config.yaml
activation: "squared_leaky_relu"
norm_place: "pre"
rope_fraction: 1.0
bias: "none"
optimizer: "adamw"
weight_decay: 0.34
decay_shape: "linear"
doc_mask: true
Each number is 128 + 32 x the weight over its row's rms, rounded and kept within 0 to 255. Layers, rows and columns count from 0. Numbers have three digits each. The size before them is the row's rms in percent of the matrix's.

# down: layer 10 MLP down (transposed), 1536x384, rms 0.0299, rows 576-675, columns 0-63
# up: layer 10 MLP up, 1536x384, rms 0.0466, rows 577-676, columns 0-63
down576 100:083148105194148123151126118104092091117141111084100113200148128120150134116118181114123155132121123104069099076136098105092198112142125148158102105115131135152148102093127112090182139131135078
up577 096:142147169099206126150204104066065077144182153069112078123113060100109151085160164112095154115120145174113171088094137141127119136174174171041097155169143105101144082129144097123158143208129125
down577 097:155178107103147071126183073127108157106118135148128137112128133193080116100136096103140084120104096126116172146160124112129104145151116071148175136157132119115074174134101154182123133109165139
up578 097:138126120086141119086114149180124106105094135169188145186155126038102141154107110083081126140100055111118167113100160131133121085144178070095132139117151089083111131100078110080114109166132159
down578 097:122106105140142122168109132167126140098168149092180121079170117175170155109126200146187161120153210125145126142122058130158132182091095170121160161103160124139146079123147103180068142085139129
up579 097:109068133174113117119130111127105135100090194110171113117093116110125158170112116090063165169113117104146204136085172156055129143096111084103116107123139153128061094114077124149177112103102123
down579 098:100155190125166134138096186088048094153142127075128136147099113131148118143112122170097158100188183137131114102110137135172133173153185160120116133171175122086091164116115159176106086088092116
up580 110:159123162140147119134108112149123089117161148121137146090208084110094133126117139154070087157098116156066129141139127092130101155128072203090155175144129103134131138137176083101120118089097132
down580 108:089146130115076183150121076174089048131157139115089118092137077074093083068106167145156121138076132127091125100136048119133116159109153106145118137129099076111112156124126134061117106144161160
up581 098:129148175106146106138128060162127113109134155154084155093131172099079115145065177090107102144145147115153200145154153125062149127078097158112111135157127082132082160083140144172122131127094124
down581 094:110170085124185151150101134137134162117144121145122089162132149127159143150128133062129094121113136224138122163127114145191166167163098137150178154146065182141037097086123120137125141116097100
up582 098:181106095132236129137093130136097101065191171115168088082100129128119173108128147162157132110094119178036109143129085113080066065101107104105136165150073194152152070076130132162137086129133139
down582 104:114166128129143120163078106097114085123153206154086154176177095155062157176102139126070083079112122170123100124091111120137088142098151151147153140170130107145115081077146131126103067089127073
up583 101:144122152120086083119077184127133098105143113132139135163124066074146088099124178127150127061176158078104090135160125081162153130173100116130112113114107094166092176069194076163179173096179208
down583 100:137124113129130148166154194152168140176110147132142109152175138117138078141099105089129121181168083109077115144170146129126123098149116150118178146075128195145154161115119123081135131095120093
up584 103:091085115146074176122146135116118170027144135115133101131117184124137169195045108093144112136074120095090166118169111118078136100127140109161132131074148119122113129168130147172111099139090106
down584 105:153122124049088093149156108204145123123162165146168145120160085136130142159100099183198176111091109132082148124136068102151125185130141100167169148127145105092140120178147129158084162110026110
up585 123:124130125104127179115105175149122081134133160143108152171124161160140135082126130135078064134080113158115080143132117115106126109163141093150171136155166104092153142115118193107097160193109148
down585 117:165110105120082160077089127112118089131167083075057133126097119081092125160114099147139130094102161133200091092099149042117125114155088071108097133061099143179151138101135200106107100142126149
up586 101:157132144175154158173074182123077122076145110124124101159174123125076164166085149139103129114163127143085153172139096100127138094084078132108129113119090087170137074097104107174140104106157129
down586 102:196150126162147180134103094118125111094093146134075090146119115134077129135070103149129130097133141140146156152094155140111164090074148091169157094155104085183184126124072126167098094133118122
up587 092:089071076082073182184122160123108118194105088144116171109068137136134162160096143137095085093129100158146110104129108165161129103135149116084104158132133122148065128141119094144103129184158092
down587 100:068132124114101133153166145093065108104155136131108132171119093111172100157125099183061083133187166133068090078163099160167175122163131162148058148104139042122072137110113093112148109166104101
up588 090:141117129193161101113086161137202145125143116120200083105137137076191164080117143140146122132132100146133129143141153142061117098092093083194082119120123109182137135103140155118108120177134095
down588 094:145151154183078162149190108122104111131189172087132132142157141127058176097192169125117131140174119126104100079064142136148135111172127174147138147142114089078075118157106114133084130137112124
up589 085:162176202119085140139142107120102177161151156123127126145133136179086130084107167155137106145146133153162088113139140127062100120126089082063144168136095100193121084104190132126126071181079095
down589 096:085105077138185128140078136126144148060084116168169085126157099121113083133152127150152165155115146121111163141108048122161101121118149127127133111159164166102112117146075132131061197117140108
up590 097:171174123163163115129082074127117108110108147117120106170102056102117063108160146143130145094096114162052114112152110071156075123102150126105078090106080109207134090162143170179167109098098131
down590 101:112177136094154138146149168103130093116063122156120125126158116126110088119095107115094172118123087071172194177081121142152163103119126188134156119106135107116157132159131132076184125185075133
up591 115:150094193108114138114117115130163137174098110099138210116165083126122101153075118123110147172093124122134201104161135170129087133138178097146133214124123161103193065099148150145090069216068184
down591 108:148092192114096131132093119138121134203113151105063129097135102135119074107137041136149155109149120122148182138085163175141110167095132114164117156113087152093089167166111154125076035182115148
up592 088:125121104188127085118108126098130110097135092135138075123166079117152117159159130128091120146136079120088075091160112095174098131100153103112149119123093089130116117124126135136169166090185175
down592 088:139129066146127149151151167191132139137105143105170115088125136162085170118108187170157167158144078122068104129088099125113174172080126134102105157090204125141189173127098108092139180107108213
up593 107:099098161162147170092109157139091106099135142127122111104102137088102138067150090099150146152093122161182119156104084170115111125181147151081163153166126161161118166150087123142130120144173167
down593 107:142123091146164128124110113196112136097137059188083091147151134155156110105157101113080129135144117107078090091118190109141126141138113146104125143140120152092119200167186115136122151168143168
up594 099:090088169148191088155157133082108179132104167131136107156107098123116144098058120103119150120174158102155089157162114090143098123139091076171182214088176118179112151127123164168111124098116126
down594 097:125166106109104150116074116116075118099097116182107191092115158225159119078139192119150090149155113113127206143130156171209136136124135109099135086095135128107132140166140159126183062150119138
up595 100:210121104131104142108103125123172172179158102037167139162176154147142129176123155106077129168123157169152116149134147114084180174106125099134098096119129181139118129157119121112166108128126138
down595 102:161145121146098153156163124080127114142156142143164084102074175110169116129123144141092106152040108138087166107158162096146113142151119195140108085143130142076111192121146154089151125157139132
up596 100:105129129115117117160094143145113184127086094136137160067103155135097149140114127090103118122054092105091130092149177059124140098080144091081118146092179098102091128150178119102171109151140123
down596 108:067112126144083078112112128119125128190157206161130200116116111143122122159166171173174142125156125188085162115121137107128089239167158149127106102124068168126142129130099138072114152142130179
up597 094:110121125098151127109133105130100178083097112065138131144153127195131149119112139153129146112136108083155074158217126062163158147132118100110179096131108182145108139097156149138127110146149133
down597 095:159128094167135099195133160141138100131099175098149146081130125175057135149108164120151168154138101115124153156138157063192175154150120123126136076162176184132121149132114118113177163150185097
up598 098:125135159132211149088158116148177172143131086081136078097141138217089124139147151097150152093103205153108138121179087160154125093145105103140136188119135146113115118176134089170102128143108115
down598 102:142109089137147177098096149107117102074084103101167119173083078150107092085120143060118223127170148119190132114134078155111140126135140159064134072130157132137120102170121084116129163145093121
up599 095:072161159109171164083161068096170135127137086106182142118049131155068134112085132077175163180110116085168123143154138096151091158157116110193180094132118134114078140085161119135084090180130106
down599 097:184060175117166155137113151131099068134161138144131138144221124063172091193067141112117150103107155084111137160158146129142165144136097082075099144098115126126129075149136118114201050105142112
up600 104:141083160121110104154116139174170133076042164098195134084129110166136177078150133177101157163093145161173183125172128103166180094046108149085181108135141158099109116157109122121097153114104155
down600 098:133149127111096153143157141096121081174183103130100164128131102117116131156131081082120081107160100067084060095089152159081100144175137140180104168114127114153076151095153132129139090141111134
up601 094:070127144116103164144185124121150153079072074125151165148193136145093110113141131204150142159124124119161114145145161165171119163135105109083135133140085144147146148129069136122155110125117171
down601 097:137166055115184107124130127079133136164122127119141213132115101134127119110128146145105139195054137136068171150152131120098173150143168103134080113106144144117129041124102084161106099166096157
up602 098:155126173160081109066180150147083176112113138102104128143097177073132155171119123115121157094126146121133114109174160137118186117102188139099148167082096128180215070127173125132158077135172098
down602 099:151152046121170178150123150141084145190176124140156082131149081146121111080131147109172133193157077145133138140148053141136142122113118198112126117186159129120072128180130093149109201128138169
up603 095:151128162153091140136149105109162100135135094113104184120127177211152172166104137150170135093105107182084152106152164127098149123106093110079152161177080159114079134163174124113100157134152146
down603 101:143100098055146157175156128079154145186121098130110131121106139091140170121136118182224149177127138132157119128141185124175066174164098145125147161130102155062130170077158161112103155149059121
up604 082:148150145153091101091081131198092163071180134088102156145150101136145148093122074139127132196079154068092084117123217163139151164126142125110117135157123140111122137088118102099132133129136128
down604 088:093128121140107132134162089137108166146147139149069137119097167151169103143100169150138082125139108146105062132094095132121128128106178197203096121105145116052086138139070103080111208114165163
up605 100:168124105150151087147129179109104122142096126131098139050150135121183133108085197145090169179121108143144115137166136144094152132104107117080126175133150089121135072112159130114103138130119100
down605 097:115115147134108084046183166110169106160100121137107156097151114133098137080100161078069108166139110120149091125099143199114145177155160127128182137085179141132137114119114115143096235095140081
up606 108:159153114126182110121151176067085135064157140117108144161101138156081123166103060131130075126143108106107160076092169130121170167143192124110172136117100074103167143162110141076111095147104136
down606 103:086171132107100133133156140120157153151128161144098135125112187130122084095144111157087123119052096092101111180118168134153186113148072145103123125178172164158153134168194177095167136115126156
up607 089:147137196146110140105154139111130088136177123099153209179134058138086077105211138090136096127103097130128150161093091114138136136137129136087100154165115151164135199094178109095162117102141129
down607 091:111151109197099134120114098094150095150082052067190141138081138142177197175124126162098126133171114128160105126111100113143133157133170146151099105086117106157115123092117112092140072151108124
up608 109:148041157166148136079090127155172138109138113099114159096098181110124118150113167183120091181169146127111140061124122125128103186060095162110145161113160064126135093118084153158105126091163160
down608 105:113168158091128182099139077084126105080134144171131071170089160072145140133136153088129145094115182074103132126118114095175142062179125146240151142119118139128097124093131046144186066149149117
up609 097:140134132107113139151123172143158118168163124126152157134119131093102099159136130183107064096090118099115215092195094123057134119091089176143125111104082189144200152156133113187125076150171093
down609 095:141185183091117096142181176146143127091104143089124168112106103080148086156066161053147076084176082169067131166210130113118084104158117115140154162090112123060110071094125171104128081103137132
up610 096:132103077149144077049168142147083091149084175158162189144125136142147084161130099132208170120146137125083128108163113213139125122180147104148185129181128106088105096122170098086128148088141144
down610 096:099159083161070130141155112117088172128158169145050094132106158075104157132114101052154133098149100116055129146122137133116150121156096140151169152155109117123170151143182083126145146102126144
up611 083:125108163150171135086165098166146160188111138063164125127162152152085094096136101155098133107136135141111144128133125129133155116155182100213119125141045178115101092137158111109080133120177146
down611 089:109120098152163098103096148140092161142169122106140149117119132116122168095143110198117138112101142168126207081155094089120137143201139152110125101150110178113155133110120100082116126122127166
up612 098:134148100187086164116114147128141139115117100092164192103142152134118120102103196163151162130090147147093124129112115214087124153123112183133185129140119149130079171104149149078112078151099103
down612 098:082114148173145087142165165102129153145160076121097089145141145174131112126138107138113099114118113153119083145128092090104177125092104122147131161154100169146100126156088196079204143150089120
up613 081:125109114145126175179141072174177074134151125110138166176143118088136079170131087129202079057109098142150075125122140119104068147165095106108065165171150182146069119143185151206099089116080094
down613 087:146095147135158118106139151113132123141098136139095169158091139123121149138152125123137146104088093079150175150143143141070096100103132133133153161143155130129126115127155140142152165101049114
up614 103:143118133158073070138082089098176196107114129151155124108131099063106161110152104164145114139128104161146150126152107147146170118156151135096176122154126113159105176141137112104108120133077151
down614 100:144107159160109155146102092131193146115116127094187098145128140145150138200116148094076134112105170134104106134169159115130104145095094122193175141124134081139202139142126085176109176129115182
up615 107:047094122134179059104129124117102185132097159155152095111126181163155107125153109159142181157162082076126123207154099120146081107151174190121174118102163161110149114145127099147105095097087164
down615 104:115103127129188121179152144143086192057123164140147109113066127067152157125113151202122129106130137104096166140164185112192153121184118204059140131104126163170091152125144135104130137169174135
up616 098:105096145166119145165124182162096085120121119082065111131119048086155114078141097065126134100150079140106071142143136172082159135105169161104097092154086157159161126180141141154168138078120173
down616 098:092114132125123088088174055068142167132071121172182135070132204205106159149105135184111102149113190073195180143117058138155101135116134080176108172102167112131085125099075081133104140110151097
up617 098:149082151162164112046162155145143143104074163182108157113112106149130118160184126201170138113098052133088091152094123188135168132169155148102126153135160150181131134098167119130197110106094131
down617 097:081117136170133079104101089131132173058101138126156111106099082148076118152120129115203117129121147093174128151150143139199164174151082118141181095139142105137152112174099115121167092133124149
up618 088:136135071160120159094115142128130147170147149153092087159096126095141136148124107114140160154162171091168089127193149148163045109176133160139140147117101139161124150101147155175137088231115143
down618 097:134130090120200117111150135123090151128110157135118145216121123145117122146195132138117134141149135082090095104130143178147082140124178138155110116161106148152098091097184107095124160159124054
up619 101:142113083083132121053131152070128139096101145132083116103158105087153110119096181164164145177153097094198143146153104153084094167137133132104090159125146167172096152144114127132115155178151146
down619 102:097133116161108101176121088141166119102101198130066152076101153095095135073099138134149132119145076113155181116113173158098133166162099190110114134101181105112133169115075153164078191089100136
up620 096:133156132147072166122127107177059172148119122105135180072143119138131089145114157165109121082205145080095056149126074087080124143133074147131179189148156124139155134170155149127158218142127143
down620 098:133119081159081107096187092144104081138078127150135104120112143120157153127144133101137181078105145136117158128136141184168135107160207137161080131095140110186097153115139131109129052165150136
up621 095:120124109087198093133114222187172141171189069084154079147104142139104084143166180155138057106150109102175151179114163164114121159126071103127092129121108218122133133110086108146074198096151134
down621 098:102133119106065098099184132089095117099160119123095120108103104138082151165093141158200068165113101108089175130142123163162113127151149071128107162046074123082082109089096144131118090181096058
up622 084:093104239142126093061088121161109135089057112143119098094160121080130145189134132127169141111102153120145128125142091137148124099116089152127072170109112103169090138087060162211142077128133134
down622 094:154105085125072142206111183142123098124147160145134112107145103157105140138139137118126087117179127133095120086143143122122119168148126144117135085122152149163155106171087167128169120134118103
up623 098:120129158201143062160117147107086160193155110133138197158113095095092093121063142105068139080136111173131100167146152092108068120130075161144071125186128144136194157147109081116122116095095137
down623 099:109135152088108041132128115125158126101130155137090124128108094117097106127176099205091107142083065178131141083087055181141208143151096116159119096050106037145131060095075161197128081173100157
up624 104:081142196148125073184177163113119152095119166118095116119141109162094123134071126161196206141156066156130137158165133137157157155125127156118117113153075093133096112171133130208150165088144108
down624 097:142175124111180135137134138106156117142143149085128111188087116120171130151119159160098051139111127122188081130117200106084128124179145172105162120095108152143141148120111141062159138179154097
up625 109:116169124099129110159144134112140077125169160089139075061134094159111070122126170130146181093136104117084137139133096121099142151128092160077156122135145106215113151162172106175145161170088105
down625 104:091097121195031181090138071086143136102120113132109127090128128113184124070162152126048138174055103126117166082098109190150149153195112095091150146080119153105115136177135085121127134187142127
up626 092:108072076139133148138089098142104124101064105085087124114138084114137132110144166135108184093167083128103136047126195117051114196125128116111073146123154094221128136090194184175167040109124171
down626 092:131141129171072100147104093180175155127092104194173088085200187186141099128102141125142109149136104141158178132156105135180132159125071126175135135167078087126085126171105099147075143135150139
up627 101:103123135149095147108107097209140120123131113105079204196125080180098169162113127073145163085130133166079146165100137160084097118125105093151099136159133164100108091179095162122135126125113143
down627 105:051098138111090157138116095113048132096225166071144150077158107169133093087120148105175139123138186159156140129122129136145161175154096134146159165141074162146122178136121163089155115136106147
up628 113:159114160187103071169138134151104160068100120125128139143134147086118152162047131089108144155104110112117166175145152102185128128099136144077113115158103142101174089121120118093104176085155119
down628 104:099178170076101120070176100158113144184146115095125130114161118101130156092134143182113134148133140110136139171164128117130166092103140142141150115109113139135091194075128158128095085159108085
up629 090:101136176151124101074080114125117122145166163162172182141139154103113129149179125129119138101087155192108175148110096051140070081084160145121096145107145165142126125125053167141138113096097178
down629 091:142149167126136109091112087103170106156151107152142102103138098163188136143120128121115110107113132149109124107158141122105126150145129132129134106164074145169123187129143100115169052132164129
up630 075:156137202168149149085089119190129093105123137140161106090150112105101165147129093151148179140141132127111105093201145160096131150152103129117170123142133089129106152119131156126169082121108134
down630 085:118126084167087125163129184124120079126070083157094132161111107152139093090111136129106076124169130126131161158086116179184125040120116160125165181149150125133104140145144106105157133112151169
up631 107:143104118168115104170167189063117139077085141103097106123152127140124109126095117117096169093147103177131127144120141163114120195160169156070097130085160171095129129120164082143138165112181095
down631 098:115140164168069128139151137098130154120117109125093099090120086162184119152109163100092085126118138122097103110138136127151171151109121171117132119093159118045183079095131108132231057179140152
up632 104:070172129124153097137124179098107110150092158140138056113157129049127152138127135163162111160107170139109128148136061126115126110173150193117135096111145159124146183159152138116129116145080106
down632 102:165134120098076188110111095110110103159161156121155143126108165116123087115150167122128104143157071146102182166122101154130128156127091100098071140160112176168105103132120126075154179124113178
up633 104:068063125108099132121097119141175160130132176116200128080117209171114146128133083134112099139127120145129180182140175095161090046062068088117151144140183114153161167141099134084050137104115193
down633 104:124120144086150084124157139153131182090136158134129182141152162086089088151134127162145065163112128103138099129075151148181174116104106135153133134120170134117107167072160184113128081135146064
up634 097:129150131175120133151178161108094050098166204091102120090112116111153136178041105072166075124130118144120171104130149218069121178102118118132063148137093111075187173123199072127123072123104141
down634 101:135164116181137040176127130149224113176173121128145151062123093109162176115120103133168011181116114073065171107149115125151149075141164061174143145172094127098140166065153093157115132128072140
up635 099:077143102173120165144170140082126113087098150166126094159112110128173174112109124117140087118192141155108168115108142075190111172132102183112077101149148062113183141127108136138090076120126138
down635 098:116135179146137164159128137154120140104164118169109150072126130141069156130172133177093166108151083187086111124204145194147129193132102128143120161124151108063129119110097114163072167111135111
up636 092:087142106123169185162129178143070104123177162122086053135092127066086116122138120089094106089133123107104122123126172145129100159152165095092092101066125147140163133103137097098145104076139114
down636 096:145143141110128118117129074149167163151083118144173156113170180182072129136137123178159106159120171137207158152138048097133151109066147116185135168148095147101138134103119114143113140153129082
up637 120:129147098150120114137146085085164086136203147142103132179129102153096120149148089142123157141108120098121157129098134087105067164144122126143153158164164114197217152132187142122124114138149114
down637 108:183127153115038169138105088128130067153206121135088121104122131091125176116141093162098122112148101186103140121133151152182150138145090151172129137100224058142134131163151163095146142122143149
up638 145:178118118143123133148109100080167142120167116131134129172084128096131089171157162178135100104152187174071146223145152124054087063111129136175167165163093143144117119095138116054099145181170116
down638 125:143106144140138125155111131106186142132138061115140155108103108065139112138098188123144087052171179139091134172115162157091089080124094165130124167133102137135086124128114125041156160146185149
up639 095:100143105150131146092191083073160135159119153095109103174144056155130140162109127114192113175122084142136097120129119088122133110146117106133142120097116140148128164188163146116093138114134130
down639 096:142196131207131189115133169125097157152061172132105148117120089136102134077098103138161106143163136162134096144114126157077116148133103141104121155110080116095126098116079171153081114079118106
up640 083:123162226098128129157130063165097111149093119167111082131104173102109150122140113146103104148135119062152137145123172083095134176177157095139118162141068115193146111170114118108100134152192131
down640 096:093097159090127141115112084117124128098147132139121087170124142111149142181121108141118123092145109075152083167159227102107138113153177125166119137106102156178113084097173118137089142175145147
up641 102:114132128086208100147106067151169189116130139148192090093128099082146175169069173187127147158082160116135146154123113091158118125096089124124140168122151109137127155113074107120148147183080126
down641 099:086134145095137170118108173061075130133118124089097167160167131126152100115118185113095137124144233159181109192127153093108122116071158105094126126164168145154109077183064102109155082060130139
up642 098:177103118096085148098135101120129090098182168145189109160162108132117157108149163073121137054092102064116119109158124218182061207144114155157146148127148106110168150092075101112142153195103151
down642 099:127164140173136144143119103109124148134154166139126114124119079166111122152111153150122120205119108131095148171188086098127154116125132166096124095098130131133158057127157138130120153108097083
up643 104:167144145172151138136116207123098155088141108107101056077112122125117152110097153129107111130129092155079075092108181109132174158083086132151210162110142173150104167140095152113107140127132108
down643 101:103131153081135116144154083124105137171161122155092123090115188141083105104120089107116123178172124101170094172190156176108125162134121133125074098105071141106123165098113146107146129120128104
up644 106:104064104122110112114154177088107180096117106136137122174125196127118120134147170116114122074153180182184127133099145153132161174119093178104100136090141155137134145167106074140156112118119121
down644 105:147113127168133124108142135171139106100147098133140140130148153122147135143130129151148110153202115207181080094135125156155072139104149101095072096135158192102131092119115140080147127127110082
up645 102:128138045085139183179145113089157145149108130130111147143102110060123184129105126095106153136136092152166161121121099143138184117087153086097087145155122078087115097100186162127073111109115174
down645 102:107082140135127130112151177132091126071060155113131079104179144140142092151114118123106152064173101130172155182126166085129079129137117152114065129125111088096084094106113129140085127142186125
up646 110:140190126166098147147124108140138129094122097135147136154141094171111156165125117146118158106138111168099132112101188164083195121163060143174112172136171174092126180185145135138164140157117143
down646 106:148156140174108095146140166090054123166108144100120129113162099152173123181103139171150138079137151149125118105175167101121183081144155142162093104046133124079090118082111115185153122161172115
up647 104:104103099130096111137165178096088072159118174109089104150157179136100080149136155161146113139081108117130098117133105141141086146103130156147120120089052126002098142130107070174108114101117124
down647 100:104094118178128129120144092104108162137121140129089131119108146118180109117124080118110104176100118132120109130081132130135147112106116120116133144149101091115124089092106136062188151101184115
up648 093:139137103163116114163097152160132138129095107150157156070120175146163075194126188157097144122122201142125114087146116111158106096099110153142183137180130146100145131159150129150072091179129105
down648 099:124094124105152113158132141173123102151123155072181202147126087139157138132164140143155110141180113097120140146094086154131178150104146141049125126139124130125133181078123171081150107138127045
up649 098:119120151146136143139160151088090122089060148106108160052162179107131104108060153108080187166167168177172115112120116120112153089108114121154159144109141123089119059156103169050036193133131132
down649 098:093120189103119098076138185102147101147134119127116157094086083124151124136104157100157089085168115139108073166139171106112157161066119151150086096068125143167183166089144208132075088174119098
up650 107:135097149155188089096135086118114128144112157153107132171159142142127155101126118088114141137153153125128064133142076114157162134136102087176131121148162145075140093181187153084153113080110180
down650 102:103116080151120098177134216103063126098124159105111115196206134199098110073120149101133040159143118195087135112095192118162108098143007135135096131139119120114182109201108125103187187154143177
up651 089:104117130085165081132123113105121189071147112105109171166146123115042064113141200131146136075062138114093166151100180200127133139143105160129116064134159121117183153114077109109168124108144152
down651 092:166138122153093131122166082133123149161132109112139148077137110133158113143100093141161111175089085164155141128135100067086101091124237093145120104133118122105095060130167164138061150153113109
up652 125:154078147151148137115116126079164117131152104106085126107176156136111132162102121155032110150171101054144073113117131157135146151131160135127129098098115083167129069103059124135079074107100118
down652 111:149160134133134132087106151092089143067158110104150139089161137100189182158087161159128118132106145091148082133131158124187177107118137169100134075139140099172134123091086158177097086139133114
up653 128:140170123091074107065167143103126148161130142064069139120141135184141143088120082134135155158126075079150174136123124157084116149097162138105106140136134106138129105151105120168145066126107118
down653 104:138167074123128093111165125135147106173061103116113111119089149155099140112092151123085163156096163098090117141161101115113225182132108065081134082082119109200117113154027161151144081087151134
up654 089:143063128121142125139143120122087089107153074171106091109151135137129056092129069080168125121095145104145129102116163158145082117130156091201111162122146143188132142118114120191088150170115189
down654 093:137113157210160083154084196075137111108095147082101179155124088150118129173153106141183127083117137121056133164148098120107140135181135135124130167136169104127119163092205160107106106185154113
up655 095:074158168084209147096156166115148147088107152091113126106068084134101142084126119141169123124055107133141133120104129127166154105107101165124158145082111181118144108119130119139075068132098100
down655 098:114159153136146171118108152171100050156086125105175163072110152046091155148077088153120143074149151156081033113098160170159133157130152137143165137145112070095118139063139154100140114125158107
up656 109:138125122086100153096143136107064096126114154149101110094120172139109154158153168120192102154101102136128155090146138142069167108167119166086113134108101157120157094160109081064120169131133142
down656 109:154074158129151167098146163129108124142105111150129096116095175108122174130161131121077088147097083159151208091162193169115153109130067132096129126077091103099181113137068094087149132144106123
up657 108:062148140144129113141144149130178090134088147110136158114107133176160120144125112166118154079125135109119163097112142152080107128114155097098154160207200139146080130174107161110093183155139132
down657 102:111173097089116118187140108102175126149186160140165089095138141122152144088149121149081070173106106068107107061079148143092119127136128183154165072184155132092163198122159135163128146104132122
up658 106:095159165122141111104113199132166147137121076136139100149151180136109099162123159076080126088125145127135143143123133107128140174161107099111103166152138160158173169136121151137050162177108173
down658 108:143154146164115182117112160103148140105144063104106099112095152093141138171120167080155066140094187170144141154108103066079122184146178129128099162107109097164166120118168129165111153126124142
up659 088:147101087160144113063107116081169139099089224104107125180105142112119127171070150182151127143121119128122157134130117125161175157101127130155083124146128221137106123114126142088140114221146128
down659 094:104141165238206141158121176100193120100136086159106170190096099177168103157198168152114164099072097175103119142133089061131163180140086114174093156151119098149106077093112110147100093132093158
up660 103:092166126104090165138166077198142147062098164110071198167171163167094172154101145140118093091109108101114143112118130137108127153123151135112070127118115183100081109169105167143148183184156213
down660 104:117113100150098149145054165035137124088152159127106162110122150158120086151189142139113136127191170125178098129131134132132106149109087107045141107150098147151106151124124112139216131157182116
up661 091:116137170158115190089083130119152128140094076064064144140137087116099100193130187145120096143157103151103110136128124116107098121104115186176133127128049144122091159067089131167128086201134118
down661 092:133110153103116100149127145189110106078127175190181109080111172146142161101149088110140099137090128094139148106119192123182138113127071094107124063125165141149203158118055101156120118107105112
up662 110:074181090118164109122105111099117146120089145079160185121181123140103125144075164113174096131114122150144097194176060157129138095114126099143070145132096162146104136130137108154126071138184127
down662 098:127174113201081125126118105123137172158120144110175119114101148120103175089126175058184136145023159173137138158167107147143101133189069119142144138098117143121131168125137109093138096107096125
up663 092:108161160167178122077125127143121187137155130130172177102177157131158164140090119145204165140113160117122155097140069147135164116088197076106155104129083185099111114129153069141110137097169111
down663 092:112115137170098103144117119145180119141143150195056091140094077120075115099083143097110152105152116177149136069117135102052130139148078115101130122114158123167111133152103174138138122121105141
up664 083:083105153114120110029101145116117107123092131135147125078159108118124115088146098094152148104157117160101131157147116093156150095085147149119110151163084117141147109093167093118064125062131086
down664 088:122082139099120059108145145105142153139191144179137163129083144018168090179115128165151156079096135137071091160119149116143162090104184123108143116143122113141094169142182171107073128147162088
up665 093:132091128074219108118128084110155177093090176127164159100140145152111152100086120154179060132128138124153098098141151132109147096101148092143101146125158128162101108164081113058136113104086081
down665 095:065111164122185139092092117075108095120120122125148123179134123083113150128125137168099116165087115124093101101099125116128159161171113100121124173140167121110148102141114115070129088113102084
up666 091:103166117108112123087162093153114133072090099161147124149114114164122195104127101119170173084140136080115112089123068089143158135107123120050119151164146147142110149191129108105122089100158196
down666 094:148182133136094087125175109055153163214139147132120100104116055101083126123074111082116141125159121133083118133100125106089103140123126138142109073116096118176152151107152160153164102155059076
up667 109:137060077053146151138115120120162183121105150088152114218096146144114069177161140205120098074148140118124109168113113177107179122135139124146161121102166148080164089145108151176147068165080161
down667 110:124139180112130072169069094095116103149157134145143099172068182142106157071105139112128166129141096129106134135154174131166160139171100099089129158155060123111105157132148096198163106087156138
up668 076:085146126075179130164158097102111085120082171127088076148123080128131065175088160148130070122122110127103163131143063110153184136122162126118071119200099136140141120155151065119140147130096139
down668 080:096163131091123165028141124166048131089122171146123102108204150105132086159146085171127129073153116155091134075169068138154157137102157149160146140165119078124031146128144102123058122172146154
up669 089:165141090135083152089093128142045140186101135096122155140113131078130120140115164146180179174140121181144127089144121117121109120142125079107132115178123135124150117144167130087137147077185100
down669 094:112158058091127173142122161083160136130133069155179100109172172121093106113142103083147187104094077094112129145110074165166089116096121162101142150134180174134141122140139119113104132087157115
up670 109:123087108139132091128135125089156139145121123163164142141098080065095144176127075170149169091118133144113161135116114083187118125133167108123124159107138069214103182090126102061114152058131150
down670 098:085126154094136097105129111118095114094144135148128120142100182144168195069104137148118108144131100166086076053111113160125165149125113147127118122142193150103129057125097111201135133161105090
up671 107:146160184127106117191038118102162114137098112105165114120175106167127138103132185132024135122114135151143141110061122112119181138135119094114119130158166157148126090139137145126058085177192079
down671 103:156136122157058065106126157157250161120123108062098134135127126084137080175099161102141163141080109132165186159143165119133135126114165118148108102131118128089088154154101170203156123120175100
up672 098:120152068121101105093155065164216167160182162166154130165159128065125154150123124164129096148092078081123133120144132156143061124137134188149177109089185109117083175103083114065075146132140160
down672 096:107134177142121097146071150089113142146095086114166120154092084111131132152084131151115147137098161152081152135113135142120171098102142109108157166195084088080099101191136125168145149090152099
up673 073:140121126141144128119197094083120176144149126081148194162072088100122156154127132150113102192189125174140142127147103147165031112205185129099138095159179096113117186166162114208117113079092119
down673 079:155132071101119140123120099086179108142128110136103161110132105112130188134110176059150100119169065152110093101151107132178162177142064109193080094125106118144133124169101157154092167119082152
up674 103:083162156177114162146092106044130114137120075090138150082156120161149110102159078111134175117144125129108056150157072108117095167190073085131162153111131077109199122089162141162142179136091126
down674 102:152126121159124169111123165095176104165132137103085174120122078175132092062150069153148188103094127101153101065171081093104109115141129126141084136146165119097139193165093126140111154131099129
up675 085:138122107176102160147147119120093111116118097113125165152080057111163102149221089116179140115116126099131096158175086155137124160096088175098124124173141149159125176168149189119086173116088130
down675 091:106152139129106133070145161101077124127166092152093117144145138152065113167108130135084113128126173095132118148119146179105130152134145133120140203154142110050143169117083072086175155082114139
up676 094:173092201118146151123110110110134169116091122154145206169086138164109165137201105246141146089116115095123177119080151107120149129153126116175098148118189072130119126184169132124118155111141104